{"n_layer": 8, "n_head": 4, "d_mlp": 768, "activation": "silu", "positions": "rope", "attn_scale": 0.125, "bias": "none", "tie_embeddings": false, "weight_decay": 0.17, "lr_head": 0.00598, "warmup_steps": 200, "schedule": "cos", "final_lr_fraction": 0.1, "batch_tokens": [16384, 32768, 65536]}
Each number is 500 + 50 x the weight over its row's rms, rounded and kept within 0 to 999. Layers, rows and columns count from 0. Numbers have three digits each. The size before them is the row's rms in percent of the matrix's.

# k: layer 5 attention key, 256x256, rms 0.101, rows 246-255, columns 128-255
# q: layer 5 attention query, 256x256, rms 0.0989, rows 247-255, columns 128-255
# v: layer 5 attention value, 256x256, rms 0.115, rows 192-206, columns 128-255
# o: layer 5 attention output (transposed), 256x256, rms 0.109, rows 192-206, columns 128-255
k246 105:484516466549448597520472525478374502493483446442528479595490477499580471535558506449371510531483437477519532445563444551541477521473513501433507440469436464562605519437476434450505458572456533552469524443429548536452425534497375477497535532481497564463509453587476468546467494537519464500541476503481491468526572543479518512580437466456513477496553441482468550508526449409427497526436
q247 109:458478556495631443534515479534423613487508439484448515468444540487488607510500508420492517432486466501494610445480547490485497465486491569592541527494517492550511551455440406447541552587527525576497463495459472474528497495478445483537514548540512536461488455590355593487532551577489490512506394513514517481536402477620603523560551506604627468527480453465478494579481468545592507558584
k247 119:505513533505477540509572537437462528473427496460466490519463446506523452532512522483495471480440528499469520486504512424599437593480521479518529505329573507510521513493458531495527516570428541598501465475480483506411450504487482487424500441529535514564488608494508535501510608478463625538584530515420487533501464428567573603554528449595616437467493539481470442450355528513443569528518
q248 107:532446464504536516521522622519537479558398482536491517528477437481527434381481514560521508464461454474542578591472589516499568547496477508394523448464511488482526505448425433455488510565442436517559524581480470393509607490539456440435655623522435547406497504561489502547474558452486475535485468559563404530427546455489519469463484526461526545512430575520454449438519458538509499570586
k248 108:478458542494483517494467546488497507521555409511474478553566582547606479567475550495518555411533568439429433559454531532456462506507487484535516485412582538499576415479479485570497545398458479506546506544446526535419558507488526516462478387527507562428483524573529516436454459583457543487569440552551546467562442465482438620584415515403571432439482374514494600462606485566421541515442
q249 103:466557526435542436435560431546442535452599445465398493489586405502497512473450511534502479515452458485433466417532566514509471471460517497571513481463456441508531537499459483492525510435505572542548571450528552428435490435537381419589512382458543500501471516491583512576518497535460488498554613482494528468491640558505498543450483466507457504465506425563528546491517453512530430525565
k249 102:484488515514459506484502377409492502604514551521445581448510535500470530513564496565527454529469440389485520450503506452513508425482507456549541463519433602523534510489528430529544495534430527413477431540566517485603481557491470548541504548597511515470568399451410527583500464477381501531413468503545571539455493570510515507433455529400429451482497536511488535507501547454403469485462
q250 100:576514428484490493511554558483451504481462479511501447469623482488565358539459535460555458485613541521434620503374529459461540418538394586540464557506508505475491540437453472581454399544541519626461500515509461467499466521481500481517478410522483451591482432573567567552537491385536445500429455502552433502487506509541561444491622521494439489568486498542497466438475436508464455465431
k250 102:539417513578529458523487470612509478426560518452594471429589542452473457490534509501503485457500548525487513481447537623513514519500484559502567520491519555428514472502410614534587517476463518538511508567535431492518477534532482550571558512466574470469487576395491463386517405472555546433427550526501462407409482597569527437529510523510567482472512534588459430522507564456574450483491
q251 104:536598445495382532452509450420494379444483460487452493444587581489584515597450489505581472442530516488452517497557549457566478523532547476472484476454481511565585593487531541499491495606460491497512614528418518535483418487571543461590563572521478515651519462487528547571549448565492488484538488538427454470546452469555519549511513539447528447551408545548526526410544470560525491501542
k251 110:539443557479519372478446464489487495481488509428400525509394441498529572588387467488439620484476513502498494481517465528475445401506458584551585485408470433453462461517531436642557524541568516580425481483508594481519570489493506500470461562481403472450480489484525427533543518539432496493415444589455502517509446534553432456455501480480563497550463490687548475521485489593599497505429
q252 101:583493505560476451527438520468570448478458439517475519403487558507538510525478569601542519571538514532479507438473445510505461533462536455512431565620452475484620397530543443495589459587541586616438476468494418452453567534438389488517446476477491398530493457403410394503543470536525409542485540459509531505475529500501492434477630386448554477513505394473545419511438512497557542487534
k252 109:431488472440471432401473530557564502548444488471425485458523457482444493514529433487471522455461507519581585523508471556484532519499520546510511493523535424434493510546405446569555489505534527540491491493555428560470453557523428508460492528431507542556502516470612558530437513428459506509471558519430436536535515475530500511504544437546576451547426565457418500518569652481602471486509
q253 100:509512469598493553642478523486441375570410449550548442479439464539496501512532489561510530509548516482453557535408530476481542482460539583523612500466497495513491582493501503530493461432558371458454479469525480452512529536528547482535455561365494515464524401554542456443457456479377506589424463511377534505480500515523455445495466440559410517489541460498527452519492509510512566498470
k253 104:458463429584445501507436564495522441567515558486451487462460419485473523544490457523413631598438457454551443512548520487522492480457422449496431434517440401518487482537505535404453517573459469554537492500518408475502444571454633563482492587513454482461562468551486458518447551524458521554439501504576498494506429506588537461514551446464591465429514553458517424539446536496584436503444
q254 100:450458493510495395482573619512512498462503556562447456578477551457423460445519566449574449460588464508580506453475555423440483477459362404516405525512380625477447502491459489441473418475463517481531425580556515506501441549482525471514578499515571527542555394481553594595492538519554473524516507497428524516429523525519563500524486429508559572532553518433538477515496554513451456551453
k254 106:390440518557555542547505494543511418467546568468474581563510476557482310593515482460499486455508433498512444566462569532482562443426539481504522519522509608536410493471509547497550469563471454494556493527476528502524507463460508578520541503478539532554487454515504546589485494516482548540410551644421402353521549533509486544523454538534537430540560538529447443471486481436412467493503
q255 110:463487527474555511487486454464466467568560579567484525506574490471517417374605451439466621558521514481528472543522467433521453418451501625511530558486534464544497543557566427488487511462526491487540430485593511567502468515494506401506449585565480501517465475528486487515528475567498549520547532504500549491541503433385535484469527474519541531503563586620431398589592485439482500540453
k255 110:549501438556511475541613411444527510469532541610478534402528456481486492534415459496500483603511530504555439383546544519521404441524469403462504529520493509459485486558513556436424442367527494568500480542550458617484574498420542568528536436622513446471441471509493625457591515455545450421498576416578492493530527580527528549492568568457429483481504550459404508507506443483506510512481
v192 093:608491520505458432469595458493555497573550450505394492451540529548511542501499466478507492466467476480400498500484510563510542456481465594508532461462492507525520462515455464524459504515505532477438508455452545518589494427430574455448517472527444512410504453531503604603556514488535477501539414538481496506541510490578504423583508488482525493466556559486565427500558501524497401502497
o192 098:421640421529455419464467503458403481434525508459517600458533517545499420520505563482413544529504487447523376503459511475555523420495552550467530408487485475514506436447501517491517522555464499566489426466529575448557606501377451445488508472515534523594548428470551479483573510477528530548529552433463435496559499479635520465579481518534503492447533483534485580509465468529563502428525
v193 086:529525534546540467495527539394477473457511584555510475558477548533522499440530476528542550499545460450563524508465442536423582444495438477545526510566513529493470520441507529463488596506472479516513480540516530542463409555526541509478484473574478500541517416526531512559463506507481537518404486493548451393540400525424482471425444511569448356446419425445511471559445563452457562381537
o193 093:578456546557522584518579437506520539441501541613540598490491467476550467504419433534319476496577507501502542540448523564425503506536479569632520475514559495509516462446547536490494453497537524533513462495492493434474543518506416529538485568548507417485563491521490389431509458464399501435548489477505535514461471421593520508430576562513499549500472490445493425490487413496468500549545
v194 099:576415570533517503398451449498570510494496526463486501472552466428467495515565525492494504538414596511530478536488601511544453515468448468456569551442561522478477397536578479571518540448527527493445453448512516500626534489436460502620471566503443484449480512495550455503505527368464425518525513511486468543589472521508455554508516505581547441539584327561600439427504512483485491565483
o194 098:392631582411432581516465452512469496460514526453519416477539528502602464540522591488523552379498548462563483479381464428483470430506500579461578437472514498524488529463492520491494511457478466578550471463413519422475510458506479553482458471459447481533518584432468446472476409505473601510481592527442574463500477548422420551523429481480493448551430429484524552465595467550465527490463
v195 091:435441461525491467586427452527528451507475493535479532476491455440420486514552505510427486506400546456463438524396524537562548411496543502573540599503561483545451470490441483390542480545522429445480534497636547465496486480533513507469548576527480463505482583513515474471477612429535499566475560525396484513450500564526457550413534467623432533449575517482448487429502555433440420477564
o195 089:526455487473532512509515481532545495438527503431458490507491423581488490529530558454515540489465542517505425464599488481437513521487565562445535508543417493615505490583519474514486565499533521527488464496566435589503545533542575576433450507432527556438618549499532479562520470468508509402537532549464527561466497531535451518476505390484522440525557495567525472424529607470556495502436
v196 092:457500506559505510566482498396427526566416453603489421460498495486455526543608469446534473444555503656471575518597439542506493525545513485498423491517569502454486575556528534484465515491424442643483564455496507559585540450500439438514572519424477472463438550517475493474494511456575540422520494517455544549451627544461597543527414512519475591493510524514504589568519498478475574541471
o196 092:480490539530594552494562533383486510568464488493517562435503530418509489496460547483443419477495498551517413476429524450437503457465447509428473484438451441504590497538510565451537513560617517497433460674459494490593561596477497434556501542526548418512462447493472478544549456494497544606486412491481492479612518489459494513475488472512545543489447507506491411504468445425665439513479
v197 087:524451527461503462373412490509485527462440426525534484491493481520540536534494490574500516471482582481473444408430557528636553420437499420490485538494433449448463430482405422486473509580578504469438480524510541527429505441480432486499523561469464480507464582496498541481488577476506456483417551506503495502507532454480447487607394523562515411479511534574463547517524494470548498520521
o197 092:503554508548539479460539559600474501477571586479573487520555450453469453519523437493443474570520470478486473560407516507487504451555549474566523552537538547530442514509563559578402440471519536423559539487545539499467518474467525525498514435409505445469517576495465427486530422522485535589533589471446547453496463525549516506479469476408521437517554473538452509444569599553497444445515
v198 085:549526434520503551563465509489399495490604596388523451519481573520492452451513439613436579580556611544527494552412420485478467540482530540503508442481500549504468570440474446560515512467536410427434515555392508431519571515574480501408528511581414485431483384506528505489466505577486572512525543496482515408533487479497532397485537448545468509522539487534509479481432451468506510438510
o198 086:469418503465560546498579540475579444493451500531448450569494472488486558500542494477481513581570448495521509491540555474461549513603533558510518427545547520573558531567561506473489511423465519417492527544650462470392557439495516409476497410469540391557473551507502483559518444489455536436519508495526459540524456497569443504491478525495517512520450525495534422521437484571595486448532
v199 088:586468509469431488471457499396433501526540480456389518375528459454435474535535508542385483513457572451536523486542459574523470493586508536525500500592496524502538486532468440502451478472505405435478490507433520483536507398473433482506522511424553474507493513611445435523514399511427540480584560483534461472519578547492569593445582502496478568497527419490577463539520627485524491526407
o199 093:447556426529481544508438503554530425486480495525486456495446448453436479520527493446481500503434491523462419419470494486498455503498415587480544494419461416526531476545604479526492502513514454468460559551498496512417545446433517473505439583564503462482531538548503432509485572520506489562482432514361520478452430541506543591572465416528432427448413520403569497490500565540378528394522
v200 095:489458530511466487504497419544495558555558342526440435516503509557504453560516460496620529438483425535474574489510544525523499415412546543461470512482557471427584492487477427432498435547539497533566414512538483476427501469558511477531462501479535560496466592509540445505580558501534528501497544491512518501525542517436440447469490480494509534537511512640474447511505474412551568574573
o200 096:521557453528548433512433575506484500470505544441521443545484480465494555420476535464559423430500580502532446480483508456524479486396524513447534567563457556471470456514450493604500534520521544582513590547525474474554541479555524585437465510505595502487530505441477476511441540505522600559513456568479520498538460589534413566559427399554596540591519447448517586469491554516499512532511
v201 092:587474477451528576427430487535535565456544509419425573539478427558487569484474533476499483377425474473474481483469458547442468614470610537478516545492513478521546395514494526540413532445523442518569473417479529528490506533411518505493547408461535550436518483489523568507508505495457485422494505495477489459521469507438622462507489570489539530502457508450536529476488460524566477412462
o201 096:528479511540461472470534482501448437548583513494475434543486454490442468455476522432517491569553434508529524570520468515452546497487562553545506538435549474520540500363571518495545481502419573472443419520544571542552454467475472551560485512603468428505423499541564543495506467477474462500617517559526468475457443456424539511497535408448423433468565506460462489579507483522339475509439
v202 087:418430451546508483482514474476408562524436483490590518522520523551466524476552517537508486502551550514475520454448504419541440521482566427536520448560494549493463517486498520507577485471499451502573525467530530494511573510479470472493527419508534445431533410455492582461564454532512528579543498488506401492508507471544631514518567498456463439511433458537472444458507451571587568507499
o202 092:561510542599448421500571621439555479638616487435483478477622474530552441482532506477569490556543481658544501474562487498475481522504537551501460618500476455533579479475511511431528456462468505402470593494540511440490522383500497543486510430465440410469408465481538477520478561441569496495534473512578449438538488501490444519461584459588468476466515570541492527523587431450495479458528
v203 090:563494511498497408408460402536629564529527605530468577521456467506570498460590423470564452471444528495503474522547567588495471489481536378565370403559494500540429437561571435435575484466437538484436442433488481548478540514546448491584464520450424540547470527460504488542427418479553480504511478484511436528440370495464460467534506471525572411458487534474504513399516521414444505542523
o203 093:475563519473495511582436424514603618444431506523481455446477498500514541464476479578483513571444433451582561426481435470503509568581556481537547539550505523391524473458504561581533492471511441577514449501535456489486474488539474459465470527469477469424405547387474524522496518460505526547559531459433434507468482497441491443416546504529442447540641483422404485477482566548505572552520
v204 094:546611480548507478407517517516542539474504497446579512481500465503527514463528481491456548473405491510453458589446458580436497490571517472490458433612408458518477577403446522424557463525538525495468511551457574509436467461558556443522598495518449521604510486478498456490432435448594608551426472403526542537438468494496501513450478446404521481507451587587512517485497512518530529597599
o204 095:423521517396568553496507444523441593565573541528431527505509461452429528504563481436458516534544461486522452499505538541450450543469567552505493534549496507402415499515483575535490607472538536502538407448561435552417377501508511563621497437357464491522388394566512453547342497486454494439477529468486532558419473474505510500488534463497460489539428500543470507491469508472502521536521
v205 089:539536531486557453403513463512498520423372581521513462536502369492504540492394505482502484555400399566448520493519546426609503438529616527578530526429533554529536470540541503550463449504472559473499515600434478486554489535521500529536499634489551518479465583516499475478452493439471498510466500510395495538471487534478392469528502507528577447502599496510440512446486557472626557449518
o205 097:596528525574485431508545425542536525477502561566547491481590550486544483548462547513525556575530526482549481478488580471563556465463471449455490517474485524555488424604521515592434380463473504484532503509565441556442521584489478483395406521491608542535475537460510445508469534549547581410548610500525496417546575477451439489540550437536495537505533458464551486419439453429518528474480
v206 094:494463482408463498528495614490517474527504473495544476530528518527471469555588526543478530506537587518544480549514476529558445614577516501522337442465553599445536546467501558537491450494426441495555514468491461532477531558520405563452501658605448506476488526516574454493480415574462554510566524516461497468514453451477490524489467446595517381468547426579477392566473486533514584465407
o206 097:538582520555583508484491441432490435449425492446553462524493470394512544463575463428502507476454469587492625499523404505433533599563498553460551484432493537533485575589441464486513556507492531490547629503539555471517428413535582398520439462436550390538521503541458562477523477512488432479542472520579487512522585461422464528464561554465440592494531483415535510498489475544481607516534